Each number is 500 + 50 x the weight over its row's rms, rounded and kept within 0 to 999. Layers, rows and columns count from 0. Numbers have three digits each. The size before them is the row's rms in percent of the matrix's.

# up: layer 2 MLP up, 1536x384, rms 0.0781, rows 439-618, columns 224-255
# down: layer 2 MLP down (transposed), 1536x384, rms 0.0744, rows 439-618, columns 224-255
up439 095:486506475433503444507516494467435510510542546475480491514513491555518456567543443424565504461435
down439 097:503605543541519479434463426464461560459454547484450478575470460456433581471489523484538540555531
up440 108:514470510550457495507488465565504399455513498489477520499544436488640560481494465524444416467475
down440 101:458515484526590502508488445509650550343442605478544468465465431478441554558483492525460566505510
up441 097:448470527455532505507506533482427484519525471554589513453501504645509555520434549420514502492487
down441 089:588545489496535571502444560530580449475478530429523502485515563407477456515525415505517574504445
up442 102:542470457635578507325521463424577466502493474510557421606491547516462578540570553529422579479460
down442 113:477448563426557469566629470550519567503510441485486515503443488474521472486506543544540482451488
up443 099:544571515526542357509515404518502539416425549502556526449481465512443502636414557436514490403500
down443 101:496563579537539532608487507466463576446432466484536479506456483538488440507539407511570490569589
up444 093:528510585408529565448426509516550518492473492443506494436578544554477524545525517451555491565600
down444 095:495443458480510508512422509539438501439597463514474597462519503495481523433589484446447445481445
up445 087:474472589470400448542495493447607465557552425511457483509561494489445471551513519498475463454449
down445 091:499495488439466534478506508494482487471486507481397480500506527407529483539490463475503492561536
up446 089:496491426534374446431444482484551424461567494534500515549440408436560447518467476492591458509451
down446 098:519472409366495447532519426518451522489479525509412501539495508512550526583553485435466481506500
up447 095:528456507498552487592453551440463484473455471467465572570398492632533564570566489475578447480551
down447 100:547594500573487566604466546474536399562515460493495453574575519501531428567386551482502466516501
up448 096:565558540446493501443589434431533369535468491423507456528588475388414492484452525450512354425443
down448 094:468483520506450486484511529582580477475484420482487490572476468532495475510429469479465495557513
up449 097:461531505487513493475402508530584510596482532545537427455464534431563468520463521527552501419447
down449 094:537526572486509441416604405570448502496488364490448531561501446479442475518434528469515470510578
up450 106:489560507539467411526442421454524463487532493550480530506491521577453521435516414487500465428479
down450 103:419559548467467524511471457434603518479470547484493469551472432518467599584547419411492547526625
up451 097:440484507488496486507450486533546561528449640538474510410461440515463387462562512419455485536431
down451 089:572581427522550533480482490469465503503552562502526483489461584500544478525502465521400535554473
up452 097:463566522567443561545432568589514438483524511545478435522501438529473521524460465584463636488517
down452 095:539403478565524536426447510444526496482492439511423515464572452499549563538524513512506554524482
up453 095:457514506476462474512443529505524494509450512488507547487538396550485572589525438377524569615526
down453 103:506484486444459470559519495510441470493557439530548518510496503523574528492523420478535498516482
up454 107:484560478522394550538458508441516414444456536520477376526564515477534513488491528468529501457412
down454 100:508487486501498514533526476454465564568492484590516473503497464525530456482561478642427544427566
up455 094:536511500596573564495528520527557450550483549486467510517450490504514434513483475479498513572525
down455 102:499501431477641480484522538490528503497594438533484494464541490466455438533619534495531458407413
up456 091:522508501461424518465509503427534484483493447436497500479524499563612457550424421547539450484406
down456 098:509557465525507499490517506551584526484484407571549460492552497504410571528507496462664508640467
up457 105:564484433484544650509466467627501496486522556592406568501495499511583534487478478463587480420431
down457 100:529466480553489584442534470433520413585519504486532438444493426509401535509426441515570500522525
up458 106:495471480571389470496519497480499524528583566388473399494547549438525499435490485457533421442536
down458 107:473434457586442463533565438551483438465449511564451452459496450436537593482496499487502588446519
up459 097:486458409479524510519493531514501397488396461447490550401503472532453437476532474509503375485488
down459 093:456462433538510554503485471508589542477456519492546510478546565532462471489606582492438568540520
up460 107:527420446497456525441414538480489559539558501490519500602649559427381548488463502545550618536501
down460 108:572464391417508564497519491432420399561556522432607387437469527524457461482503499494513449567444
up461 093:448463440491499533621502480552556529477476548576390489461512439480512489531411600438544506363415
down461 088:488539501511452484546469581463507496462448471472480523461487536355483520538444380576445489480513
up462 103:454499425495514577458558476507400537453491474440541542456620524464547485483432387423558534483459
down462 099:481599576463461547439622437576437505501496484573566516511510387526518501480506513497470559466428
up463 110:460423452480424434520508596496552538437485485431582578482552477442475405426561482410457534528485
down463 108:559479449476546427392530452518438532568456479477464471382536508445578481567462541505615500461579
up464 101:511556514440402563536515556520454537486502480460479488510488544471521479452484526407426445534432
down464 104:491428492465468576485490483538493506476554472494556439550479565455615501505462520572458488492459
up465 107:628545496537494444484525416529476481458482544621566484528590441400471414435618564428497465465405
down465 099:532444555504485392508415522605494502484478503437571488480553527544456474518472425539480493556518
up466 096:590512461517432567454468542487486455490464462564510655519528457514470485480473473493517580524442
down466 096:506504494532440475515518497462548570488465589543443477440460514574452522537433448539527539514561
up467 095:471514491551478414543553434521461459458490501527448522479474563492562467422561465477577534584530
down467 086:577500553503513537464609468513492594501437381547586524575422514581549530526485515472392608475564
up468 100:508449544548494517551431512441539447587574458427465457536504581524497461533433450565502455507547
down468 099:423494555464551588470508527542550569562509508403556487540467472511492469482542480566561478570548
up469 094:422512443531458510472541585520582500479421501517395515490500506468551509474476476519466507496500
down469 095:472399553456536538593459423505471505526482524476432513514519401490430591501483516443564434365459
up470 094:488441601598532513508490488467517503489608538529526500493499490549533461539415526553523531509491
down470 101:453511530509525457527596443553484520496541489430470482440464515445349571442451419464503402369470
up471 091:507544458509498513559524498536488512362513508513490558391465487507538472535536477384460465473472
down471 094:501453424398511501472439520547518502446562534503492527476507486480562475524533504566477460448517
up472 099:509565492458460486466588488482541495397492597524504518450385520501506400502498475477473425491493
down472 108:526550487459464509525593452494512527599585531525414496537519582516498464515463472589442508539385
up473 083:522572485510495459553466476497501529431464588591469520505459514515583502535516388515450479582549
down473 092:534526577599553492464476469463529403564599463504519464524534542515482477441500521524572451533560
up474 098:480512487461439584579547390440588506505480347516545435491489517548529561554561490512478393497477
down474 109:540463501578457467495502546475464471643518649540458521516483534363477411439557534444641515461576
up475 094:507482461512504464567450532482418534521593501511533483501525544514482554522505520434549528511507
down475 098:462506440585489550479540556449489428584502441498521516466538470631498503532495488479439489515444
up476 093:458479539567514467515510511451466476468566491519454493474534552505542452418536555463501483430508
down476 101:486455554475474483514587473557482504431535544528538489468611469565464570493590436518590465515552
up477 109:495456479512521505510434480543405465567534467498523366434474556474542581449479506478579500468484
down477 106:605512515446589568500509576512456484506496514592487516473474519593435619498490515455480486447494
up478 101:501501492513447546468452502545495519595486545438596571450474529435530515562435440554529478563462
down478 114:468530559481573484481388434511457514424516415517441449511518531469547493537519597622463565500414
up479 100:486549480480436492448449418460477489481422447474422562489463433485524491563552452545439511521537
down479 100:530493520528493605437476539487405481466494508550625445472444486429526532399535512512503540536497
up480 100:562380576502500488507423517456522580538430544529399497530428455511508552520519451508511539541469
down480 096:571489505497622557541531541472503529417482413502521467486468563466550534470481543458477513496523
up481 088:552469572456490505585433550602528476452474557429451526519483471506521517644430499492544476469557
down481 106:437509430421382460506492436429390406542468495523506525455559464561486544516560389490485432538522
up482 098:506483484449507513431483569546474500455527432477521533519500446546489596542500496515477515573415
down482 099:589609536481472538559513448567528510449541497575548520629378557520409578465575518443576605494581
up483 101:538488540502493554518553488533469526564519375453417393555469510504497520489528550532510486463426
down483 095:575436530617486382502554595501478479519481517516459536440546523465461498508399589407464532482550
up484 098:536530390544520502470473488558436472467487531549496405469464402420431451451590520504582500508511
down484 101:570482421487469428505452480485502488557477567506529483498538493512426491525508449504486519449501
up485 111:487583381525583541499560520519395458496511452519574529441421494336405450489452562572510524477503
down485 099:486508420563472414553575474580495515565496419488427591487481465496506538492545534549523606479538
up486 102:431545530456510462505475519512490533446434533524459417471476572527483561493491442479487472487534
down486 098:461562508517479454511497508503543480359540479510480522457542574448506552482484549450564451473496
up487 103:390493564507486472518461419487526464481578492529461540491447416489475447436463588500453476418418
down487 094:518473509597496541464515611522555455448368520589613649554446511520505518537487524527459522432517
up488 100:457409502461513521489507388576508515481504539487361506518493405535402432453486558508548559606533
down488 091:480554371579566573525435466453501417473501451490556469374473527523472562590468470436590466459483
up489 096:499446467530522541521478463504540458483525513501496453509543433470614477471452504526553503458462
down489 102:590464484500563516545464505534429544487550477520551514501471515485494536472434465492513389481463
up490 087:519526423578508551445425536523502529425456575426495440472562564511448529499391463574598505455528
down490 095:494422483444522479462564467503553518453505531476553431439443468494554484479453445543460494458460
up491 102:437423506460421434523528533595506534554373465500572498511466384435546451571531673482518551503535
down491 101:444501479486470479520551460500528508548422408491573466547468417591636467554541460458511495479528
up492 100:575449401539469446546460518382456536550464473495538506481550376522448536589471517511632495471538
down492 109:583412573478543500484491511472544566505436582479530560424541475428583422537534471448518516433519
up493 099:471465580470545476420503549579467454538531486367520475546556562498539532483475540538620595473502
down493 097:550526430458562545435518404484544506443486509534593448511457451504505466492523429466472521486540
up494 113:558449521494483525428484488559407529557471486529539455425511520444498449477502524528540507563556
down494 102:507525493509528546474506456466438451450538516471546527572510412416470569523480463466483481505502
up495 103:592514473504531490480435614513442515542405548543456466451522417389483505514505506507535487500576
down495 099:450469562443447529481471419561549497452556481577448494513451484592398433470511438496586502550499
up496 103:476474482556514513539515504501516467589561533403437560505583531492484431428570494554484463543514
down496 100:511510517532506509539480591494496404524522519450445569531495451481474442522522468488496573473517
up497 097:469620475546533463541487370517485558505545537441506509490431504614518561419514437462571439498535
down497 097:424501508441569563481481490548516557494497439456574501565476529393475489488521502520534527557495
up498 116:457477524533570555588510483493529408527445546463548509494531623493499512405487539495551501509496
down498 104:440527395572505524541560559407544539544575574397372520521478542445462602512519547492516556522491
up499 095:425425462500531610476501504415488460501502518453481470528547614484546478488514460489542545536412
down499 098:545505514479525426431501431463439510514489426498479548486442395532450437534541603483479525505441
up500 096:464390515484588419534452502535485512560607490528485491454477463552425527537496483536474444489480
down500 099:558514464577483490497521424446486544491550651434492504443617486474502518493432535531485576424520
up501 102:529523474515529516510479499503522482436545545477517546555526551572496486532463525450457535541465
down501 098:486425505523481543510554535527451557425508511494543441544544648409530498487493379534495534521452
up502 103:586493473411529621443481518445444558516458542438482571557525573486475520429466490480536464555549
down502 101:393523486479546535475531541498578550362519396534527425493413375511504490507527397575450524520515
up503 090:481547506474451489448506513474474390532526480462546491494571540492522549629382484598548529419436
down503 094:539528566539485471467530509461516550530483442475446478460486539519483543471477392429573368519562
up504 098:485601494568599510571490495561621465451526496527539484604525511522518541480510519465451467456441
down504 100:520556431479487519562429460530622482541480498507526522468504534440476529412466472492538477462585
up505 092:459490503522559434462403488520488499541439518381509526508587452459464494538615487494493505534413
down505 103:536510488586628395555485477555576436560552574413577527462504571580565381502495526477414511532597
up506 095:488400394464449592549528621487453504567468467471531577501578554484517455449430464503551424496507
down506 104:440540504534572443507421455466516534477500462499444529512528522380510411579470490489525470567575
up507 091:616526446585394535543513479639472404582405499571442564528526519534483381549478515586577491536521
down507 095:562472562596518415465523565484569442461496545509488538496460485502549481504463433567539483385512
up508 083:531495462500511467476531494470524479457415507515480412508536623480454505504565449482552465507447
down508 097:470420548497549531469461513533411526462557529522463536502480430502417532422573468500475491486538
up509 093:498461474456510442523475482564449611497447533501518476459536489362489473610538560522510535472485
down509 095:448525451594563540481447562455475463467529444450510480524575531520478416552487518563464492489506
up510 105:493611552584522440477564548507518446601502543467501468491513484462471528482495504550546529509573
down510 108:578469541457501599388481460457445523519514490565459519524479492478497529468480495523586503494458
up511 124:492467554401436571465466477469401466465503593536511531470532674477481554524538464493486375539570
down511 103:515533527494523472505449570428513501589520550445499479438531439457517512493499565466481549484498
up512 093:479605462547421413572566442547443540474427476468473440530467500480541426457615562502467540485496
down512 105:467506433501495508523467422463481535428478453587479388487470496524575516357580442518523536462506
up513 103:513485561454492503550514469529484496497523545667537527473499448524403492542535525621546443542523
down513 105:542498518492451484474576493460460490524522543568522378430486476527515434589463526484514449683464
up514 097:455536513448539460476488602505451559491482489535478503574561458449472497544442477551468430413640
down514 093:434484464528472570432475492470399472561572551430498464549445470512513538453417527597508553478503
up515 089:471510439455530570522516405468495518440505496485507523553406496547506553455570467551550509450503
down515 097:471576500508523539500567447434488504505478558521448457440443562477625483664425508506482425483562
up516 119:530469522591538494510527522460541451541478534430507533522569451509574515527539533582432418607487
down516 116:452522521457524471514501422553487589415623451517483455485467521587470498501550533500418542487522
up517 106:483458576498414468456522470530562423493477452459504500584441435551430372473536531653460409449514
down517 097:465471515583537532475538524519466516547569505516539457568524443506446507543545469524472504565539
up518 103:620504481490577546514457454524485437428465492478526456533438544453428505532532565475523453563612
down518 101:618538456450455490440487497550527501472523449435454509517501569489533504492508453482469542370420
up519 098:484480466506550464524509570637568488442498463615531570398526542503475441471533457552529571528512
down519 094:518533535517517545522548521454494628538496502528588471534509535556544436497482521546613500412434
up520 100:506588520495469506499528494533484503534555521409484380514504561392583520475512464471606508536413
down520 100:474499579428487524453528587587561512544504472501564532469538519494521444398540414478604433440526
up521 096:549526534525537443548481569426443519445461522526496525472573501537509448502412508407434550485592
down521 100:389447529456407484529524421482476615462462477493509590495429512488489464465451533525455497584516
up522 107:542460441622400418540496504447534458481515532569475529522543508411510524579535468547515484558513
down522 103:506562466595548532426472455474563465474542496491549409462520531506429447517488534501467517505556
up523 102:519517525481440499489554405524509504514516497473455437578496537536455405546531451477512413537623
down523 090:532527478451588472566467587510537514561473554517647519509623445546498511498455513451540458495515
up524 114:443521484533555565422496478605560550555444390453492558422464573457513423485499504535432473517467
down524 109:495457491599408531438557558531518493562474506468516473503504494542468567535440539510593490462459
up525 094:451455393556465516529514441456477483452459564443471464446508462450560538515481377465605515461491
down525 100:448531393555547522482534547492460552519568522453535514583597604580424488501481563561458539639468
up526 092:474543491551580520558495504529504471454492462498507535490510533533543485494524463542599571535500
down526 094:481474515454450464488484507460465493554494544475526619535478507455510445504561504522556474475543
up527 107:565556533498539488508491593486406384436536565479437505491479487438573663499447506479586508429503
down527 100:459586513492371520492498426614577499492467469484553429464565621465524487488502437479563505622557
up528 106:597441531449601459409512485479483535532527456407555423511580558522507540487555446410515484538453
down528 097:498481474507457480558559486574539428469543485447546433512507511586442483457392522556506503576423
up529 110:601440552576493563509451513490527499492527577512594440497411494464568508470570474441548447541531
down529 090:462547504396475414525539493465476484462511434492411513511616439551442500446399533475471472408494
up530 114:498546623522473412516488538446525484531529587530583432407489544525604398484483569454449445436522
down530 109:468511529523514482488459460503422543539549507562515483393510478603586476507489399474518548465654
up531 110:443591508563533527461496538447480548436465367513451416443453571528565541537511407559505549482542
down531 102:481480545511491519553479488481565536509485546457551517517509453574482491509476506447471567433415
up532 094:462502531515423552432535441489582524486470480590497503546504526581470487625445503529484437513425
down532 102:581532393479536488507483453407462517521444469529525465623494566548629452514440442560505424588454
up533 127:495458395586555457607424505475481446503495445508499512462465523568532544384621469468433551520530
down533 119:495464485406523481458470586481438481576508402441571483545463431585459435531578500502462559506488
up534 092:505421407500504503543472491454465547496577408489443492460443462450480471508473485473557482453510
down534 094:442451486555543511445519487512516442486461416487624516563560524527460515550494507468489551467525
up535 091:363394527469494619443464397509492552577490526424509533387569541456449487523422480493361566536444
down535 096:483494482484476500452553484479524502497484413521456530513632459517501536508567513580410510536495
up536 097:519433527474455433418506445475487533505575498433380566540504440478472488430480484518477499528434
down536 101:441502560446473474519548543496501527450498581514505441448526558625559496416526469441492468447553
up537 082:500513467484508459478551459457513539484472571532432581475525493409544462417445557514485491550455
down537 096:545484450485412535543526528482538480472454495519514608447463481501533510588441609491453478520603
up538 106:483461356614530473520560466504497560508502450465504490486535515503482462482449552528546416466502
down538 115:433510460514483514520484515476462415528510519566480489410480412458559545471430564536487547496447
up539 099:456509481539482500472414479424528471561527462434472384541489533549558565456543539505441451544459
down539 092:529499431457506458499451583485527457492537475506502428422487438486547483487404581503482518523489
up540 106:507459489561460561516506446437393516470556507458480555467449535453540468489455533421516500513456
down540 109:510453640567448543523476492441535447447558456478569590470515432463508490515558484508446462438512
up541 101:442489448603481451560584534535527485502530615441522480374529517557574463539600523434503508511466
down541 102:551478542532431487459524406585590505515445416509569428465536439525504519450536510489488432438539
up542 101:507487515562520522486521488547515469540491515464527596541454552460571535521415533546456468518533
down542 107:517542507465565470406521528531431551562444503497390540552491535522556472509550574487577499458423
up543 103:463404636515418486492505523475541391445449496491416456543457551490549582426556449486511469476421
down543 104:500527505471477496519524479448420520506520486544492471536561456540471468466443378509391480456582
up544 095:589567525445515562482453474470520445552476462415470403547545543530579505476514499478618523566447
down544 090:480514564443510503445430476439449463399577541501414534462527512493479454434557482594417498438496
up545 108:583460497572487508463507561498552409492467499445428603483532503534507468561382465526447482491490
down545 111:541497453564491510523556385483455432493450504529547480544412506487443496465489557536487453567489
up546 095:443476482510569425512500468495532430531398512521466516472493484569539617480450446524535489448461
down546 100:506488530535535629448508475367511488494516552520488502495568595490401496466592477563478520416466
up547 098:407539460585609519497451541512463438581584570431535567529458489513555517444457517489453495411489
down547 097:523552533342440450567512410522545509560432461548556459488511448510510456492473521483483491500492
up548 094:546399525463422506499500492519539480529453438468553449602555480532516556505554450497491423444525
down548 093:655523492542515508485440433511472581543512533530458551452421548415458460536493461489515568467511
up549 097:580552505545517403476480515421544501425458452474553446520345441496450512418479526481515480398496
down549 100:422638566540485552521434546541473403529609567585542520486516444557492503449444491532492492594554
up550 092:494515462477485455488490515540479488569502491503457455499417426478503487559394416531449491483455
down550 099:509430454464522537481492545558556505482583527555396475418566500580545473522433530551606354507485
up551 112:494494406505455504480547477482467545477539472334479517551587500439549602484485434531520460528471
down551 108:566493502511519555492578466522578480550502487572462507403498515514532604545544527465473528566640
up552 110:460593501586481433500496512483543517531561540465468450594405424525560471473465464461544520446521
down552 115:468513579503535490505629561458483519579463487490545471498578628525492545516508525526478455455518
up553 094:475554522455442564431480524507534484564435521490378488491520407492428504460565536525570447578529
down553 096:477563571463522514421551561509539520527417420595503460462481471515410471472540427482573530597607
up554 093:482516562532514544492415470434576488496472432487461436424477523519603551441429552555485574419414
down554 099:516561420520494512491499448428464532582449512499491443536563465554472495531427484477483409463507
up555 095:536524478526542488490495502528417464469520553564546476572529480457561479495479505476531512412530
down555 096:560484490512454476517503555490509542506542476432539545436455555494409523480449439519530452502469
up556 079:484527453494471459524480487506576583501487551517457481494465540461501544411337438556521467541481
down556 097:396372523549463497476516506440469516488439468549472485528555591558564434503568470433514395555511
up557 105:558555536428493558482419532488589507532449562483425385521499477499531494588504502521626379484446
down557 096:501478487456439435508443446556511537483486449520441483560549483588497475446420573485591445490475
up558 107:532496400511458520511436510542464462561599478460491557548448477469560494473486479465566429576475
down558 101:524448462452432515507464499456466466591515473476502536481520533422527475507541499533507487481437
up559 107:539529434467526431502508528431429478486508516578537561521603405534493435530428430493493449408424
down559 100:563510424537489433512589525504419451432466484498565559538409562381560473443508464584523523538519
up560 106:480515382500494379477508502499380583584569510482518519468584543576536524495539511419559549480569
down560 105:487547485494409394608514542547514415525556525521428518574501571464412450422456484489510495537509
up561 097:481456513453499489524497499533435436445572583531519390551551484457528581406399419489478518435594
down561 105:502440561425504559496510503567490556392420466492477531505528638519472481480557436484477481484523
up562 106:445442474569454516459479474539535499479427458474427460541534437503440483488581416532545412486432
down562 106:428522486560466565545540498538499470569494368436531370492516441503537512460489503395645490529380
up563 095:513541514557499421447486411479409507619528594465469516516506482564374454477589591408360541536408
down563 095:540508481439575572431511509545573478424494483451455385439447424424480508531432444377373524574592
up564 100:475549516535479507498559453484499467535494485526454472434426550520561486563429530504552458574464
down564 099:537524489518585452518490512622498530443490631492506512495648474473503494441425504448498514463518
up565 091:522534496531548557515501500508474451578483538547432496453494393537560468516484473553435513659536
down565 084:535499494464501426471499540431537526465606437534618523479549481490443513561476484479469459415489
up566 106:410483472515530546461539420407463454488521459458503512496525431481544427473479533465432528462577
down566 103:408404608448530546493524518461518525485521489509527422533559572417415514494542487433561425521593
up567 101:493488519445483561548476578488544449541522604557560538498493463527488445433518457492404459593469
down567 101:499431481418606496519540479500482623419458536467554507466543540483568534497508442536424527503584
up568 104:530511419460540470475521455510477484509500425599502477517510482482526529549496525488550427453436
down568 094:566484563441443504467554523440526481514457501465498468513555515533469509507508426571476546529483
up569 108:452484534419555482410484528474504506578396537466543531567477476576495563557569506486550440505473
down569 103:461547572516436405487510585469519557466550462495473475371562515482524405522506526562479582486535
up570 102:468532514517533441440571562412407504500489511484452505493475526452504460594489545545511457581436
down570 095:503523509494494642445538425487529593441474430468505452530465493526381437449513427408512508387512
up571 104:508536427459432552594513516495443496488484467521430438537529531405413569510652476642542479493571
down571 099:449467413538506603526569469523444518428451497470544470489474459503503507461464530550538497587563
up572 092:507472593577531426489518484440580523413501532514511573507475564496412509540404436481524462461531
down572 098:491447600449469509531494528431512487586550495441552409436523496578480445480516527426549484401498
up573 098:445468531548477422514540529421514561493493556466408404539441495467530347470474484535537509599491
down573 110:476520509568463545547504466509621467426540537497506525498432521421538437399533500562605448487557
up574 101:464592484470480406479471439576552521485445596517529491533490553571509470505480433496480510515574
down574 094:493524497534602441470538571466537443395527448486524527463463473502558511472433484555528587540426
up575 094:488588388449460451443420605436583479494607554461501539507568484521472583494544515481551560557471
down575 100:430453522491520503528507465465512507533507598527430473596470454467502505478594466448417599538427
up576 098:483503393548545517515558509519560440451483518497492594532380518488494435529508555540503530514423
down576 101:530472490605522490587511468519527537443488493532404490474516441463544508507467393512485547498400
up577 106:472452531481589589479573480473532467488538572432466506406531453515439559518482513470571493471494
down577 103:438495492514543494476462476580537477558400449464430529568496564611603524489452455612505395472515
up578 092:538534465471423473458476429420514584519436505483463553513534572547432489509577529447491456536454
down578 103:487568536558485542518425505428498464476523540437455546482467557498544473522480474492456497489464
up579 108:527453478501474490467550605460483486508540448487490480516648476466554615483445453470609473551520
down579 094:478506490533513565551537542516593561527479444480496516653442405504498538479510562411586496400413
up580 101:456491577437524570508499559506468557498521514579581463564508529522459398557530465558455506506529
down580 104:442465447590506599454489530473542497460490563537520508510469590425454431462484559466418460500504
up581 086:505519453460580535550495513569493396484537577484477482498495564433409549510484646511476547582536
down581 090:564572546470505430458466466466395519496531546596451529540516481500473462516558436456513496487459
up582 096:507519509473433529429459519425519435509504587501537511469479589428527496484536490508429460457593
down582 099:534454591463548437472488535502453595471430461556452517505559516502525500591500559505473559526498
up583 088:575483452442633589483452534487409536561526445540443618450563538468564450513474524534493460476454
down583 096:531482395500456478423438475393535570541483501522578552439421482566445554541484465547561483477513
up584 096:542507559532391480488570519534422509410373477480438510407419577449519434554538522519489545506572
down584 102:467542517479489567521540511450455493501460487558398490556496484550436491634529626393391499484490
up585 110:498439545459515490517480558571435449568460590563488515576503464414446493614551428432507467493532
down585 102:433541557417514576544515519494464517504387458483546512338437496604460541454489536518541543541555
up586 097:463546457452468525453588580412515471550502560584510567475485464442478504445478553439498505470428
down586 104:457474586590473531485477487510354496553411495459528515538547614538473467478527530552420567522519
up587 093:487542476389489505544493461625467535533426434465508444503447458536516519502529472525623437451453
down587 098:416552455518462500544456502474457516486506540457526462584470524577529525574521540460459506406422
up588 103:537541516432433422504472422543467410445414488530557538529502415486512467499500503448653494479527
down588 096:440432465510561452528495546502494582482534438477412526432574481553444491537505438597447493401512
up589 099:508475580431477510505440521481531468459469473464606551482449488436491404527581526443567541537446
down589 096:478475507498469466555565529500500544543460524545532517422523520394551504461447537531553515406595
up590 098:531460521506397439504541449497519532491481501460493469474460517543480500426507517382499491520528
down590 110:462549507500477502611494495502540419485452516439567548545535545454429501541576451462518465501536
up591 117:484532465465660470463578633556489480411502469489564382509480593530534575580378471509556502374493
down591 104:545500464491569473501492517560528492456439541490603564508478486468574429571460522497483474576475
up592 100:509538545591526565495425515564550433406489474477508545503616505530533519469525480491535465486486
down592 099:479496556555515397427464463471472479566564486481513493602440465422472530573468413426531526457498
up593 104:475461535405441575503439469464404434529499499479572512543581485512477469440524561611473452575511
down593 106:499465524539541491423428477487636508510534452541531478562495520508511490451441477450497558501523
up594 097:442532462463517463464553542529519559488536494561543570531516472549549482514523468572407514503488
down594 105:596540518519433511557582495509528543391445604504596545558498502414491553492517471521506547432533
up595 094:543462469542499561572480550472404471481544500456461455483521534510497470482440478527508523501458
down595 096:585528489431520571424517581546559525444453540508472560600490490477489550516504459551600505470522
up596 099:456538546564526553420479489598448455400505527436501402598436489439392592551645451538475382472443
down596 100:468507417531482581462386523580585449536509413460487534499529458389515563453457481462427523479545
up597 088:575511602511511578460474485421484450608442561567549588491498505390487491501408508465532472479533
down597 099:555561533635530524494543487553565471517452487506513602482548485472530612469557426402483517513451
up598 106:437401463373474515429445536585540478485455498482475489413575557535508462503493476518482503478566
down598 101:563572484528533446485533532482489534524565610507460589448457511546552509529508544460536582411518
up599 094:426573615615591469522570506490478401567467470479552526487544495558569548511460471492476586419479
down599 100:446481488506545570493553480520497508426549544569567565488460555464505384529509545518558456617387
up600 097:511535505558578596541455488545449504553523510623431510520557391557535457510528440442477436480455
down600 095:556470458530404483510547514513442431420462550366560516520553537417512605514459490543556447534510
up601 109:464530514512521537520468533502604506445491471522461483470560521480577525554491465598485530467548
down601 094:519486411510432496557504496559453565522481543491592583606568383430417501526524539473462559517435
up602 097:436491458444443576530496488522483420480464428607445439525407485550486473578505537585526416427500
down602 094:476456462542536499496542475539485485460485558448528477475510532554415652512489511546474463492531
up603 099:456518360544518428543508607420435409485455519460443506621565487441623453485494455515473434402553
down603 101:570503502494431469447583516533503592470601514477481567427514510505602445449512435466511649534583
up604 114:451582481511505493458521527430481512439548438440507544514599531497439425504576491468543542583463
down604 106:372550453468526340516486521427443547549507547532431497445489460448522421462401489498549533535498
up605 089:523458449474614509581473562520501408469516576486527484515524584454523385563502584540543566469519
down605 097:494569516563457511502543519495449531489397517473493486521429559476593563462545493471544447530532
up606 104:603445554438494483463570496483404479576479459541495433568518507498486501517571394478606528500510
down606 104:586477546572472523546398477427536386544463452529557479547513478554511437410536481483497460426427
up607 105:491544503445465517445410504422556550469547558569489581523538504463498374604488521505529509535458
down607 103:507486513544436554556487519497530521542439508528543489539507477543567610510460495492464521431457
up608 111:537518521478537545533445551512498495598598513493476511488483449460483444559491527467585491498551
down608 101:511495490508538504434496577478538432428528519527457489471510524490519510501505508589541482483463
up609 100:569521467403566472522641475482458492418516443447536485471489464558535568531437426532510458437510
down609 100:506548508438417470523433587525476432555487481465491554472509390466519535518536550485407508514518
up610 113:498425472498474600468525553401470560470616646540430466512510630425471510608457451503547514464523
down610 116:525415494569559603463499542589488563342508556559412484438515564373493409563494530473431592546520
up611 088:457434492483493545561378510471522527548447455556456592381507500571507558619513419545478468494516
down611 099:462541430474454417427569482471403521477485554535420511401495433540532497497642548428501484493533
up612 089:535519585629547510554589486421566495512546487467410492523457476575457500500546499485504545501462
down612 098:543527508506505473556497443553459442574574491470541514506472490433591353482496431521552428520509
up613 103:447595469575521439489481576567472522631487467502468492467538487439598486434383574497496490483459
down613 101:537408453528465441513512529491468525459547440529532531491490500526481467491543455542504546437592
up614 102:466549558467484551483601494457429470457522451505494502579481494536550441531533472481461472429564
down614 106:572491569470513498444447449526570545520506418485462587595514465454556492540500560563550475485447
up615 102:447425529405481533517415467450456525473588513427501513465446418489475517513618458560432489503447
down615 104:492515482546509435545470456520545482513538511533451359479636459546432492575473407517549548467490
up616 097:437546439481457558512433526457538523449548496538445493573524624499436464519430475436593485510452
down616 090:537487566518496547476506504527535550491541418417499525518558486605524473446435444548497454456446
up617 085:481481492467533493532485477480576488448437403549500536512487526580479510546526366345407496550466
down617 087:548526504523603462420471488481425472480531553528385540527485484494442564540492506425622450403463
up618 101:468394534493554516492518541533412471500480530566532477486582442416586507542505466532533464497546
down618 101:626444480447596433445494457437397565493528492513502423476487420551404510516531476515496468443469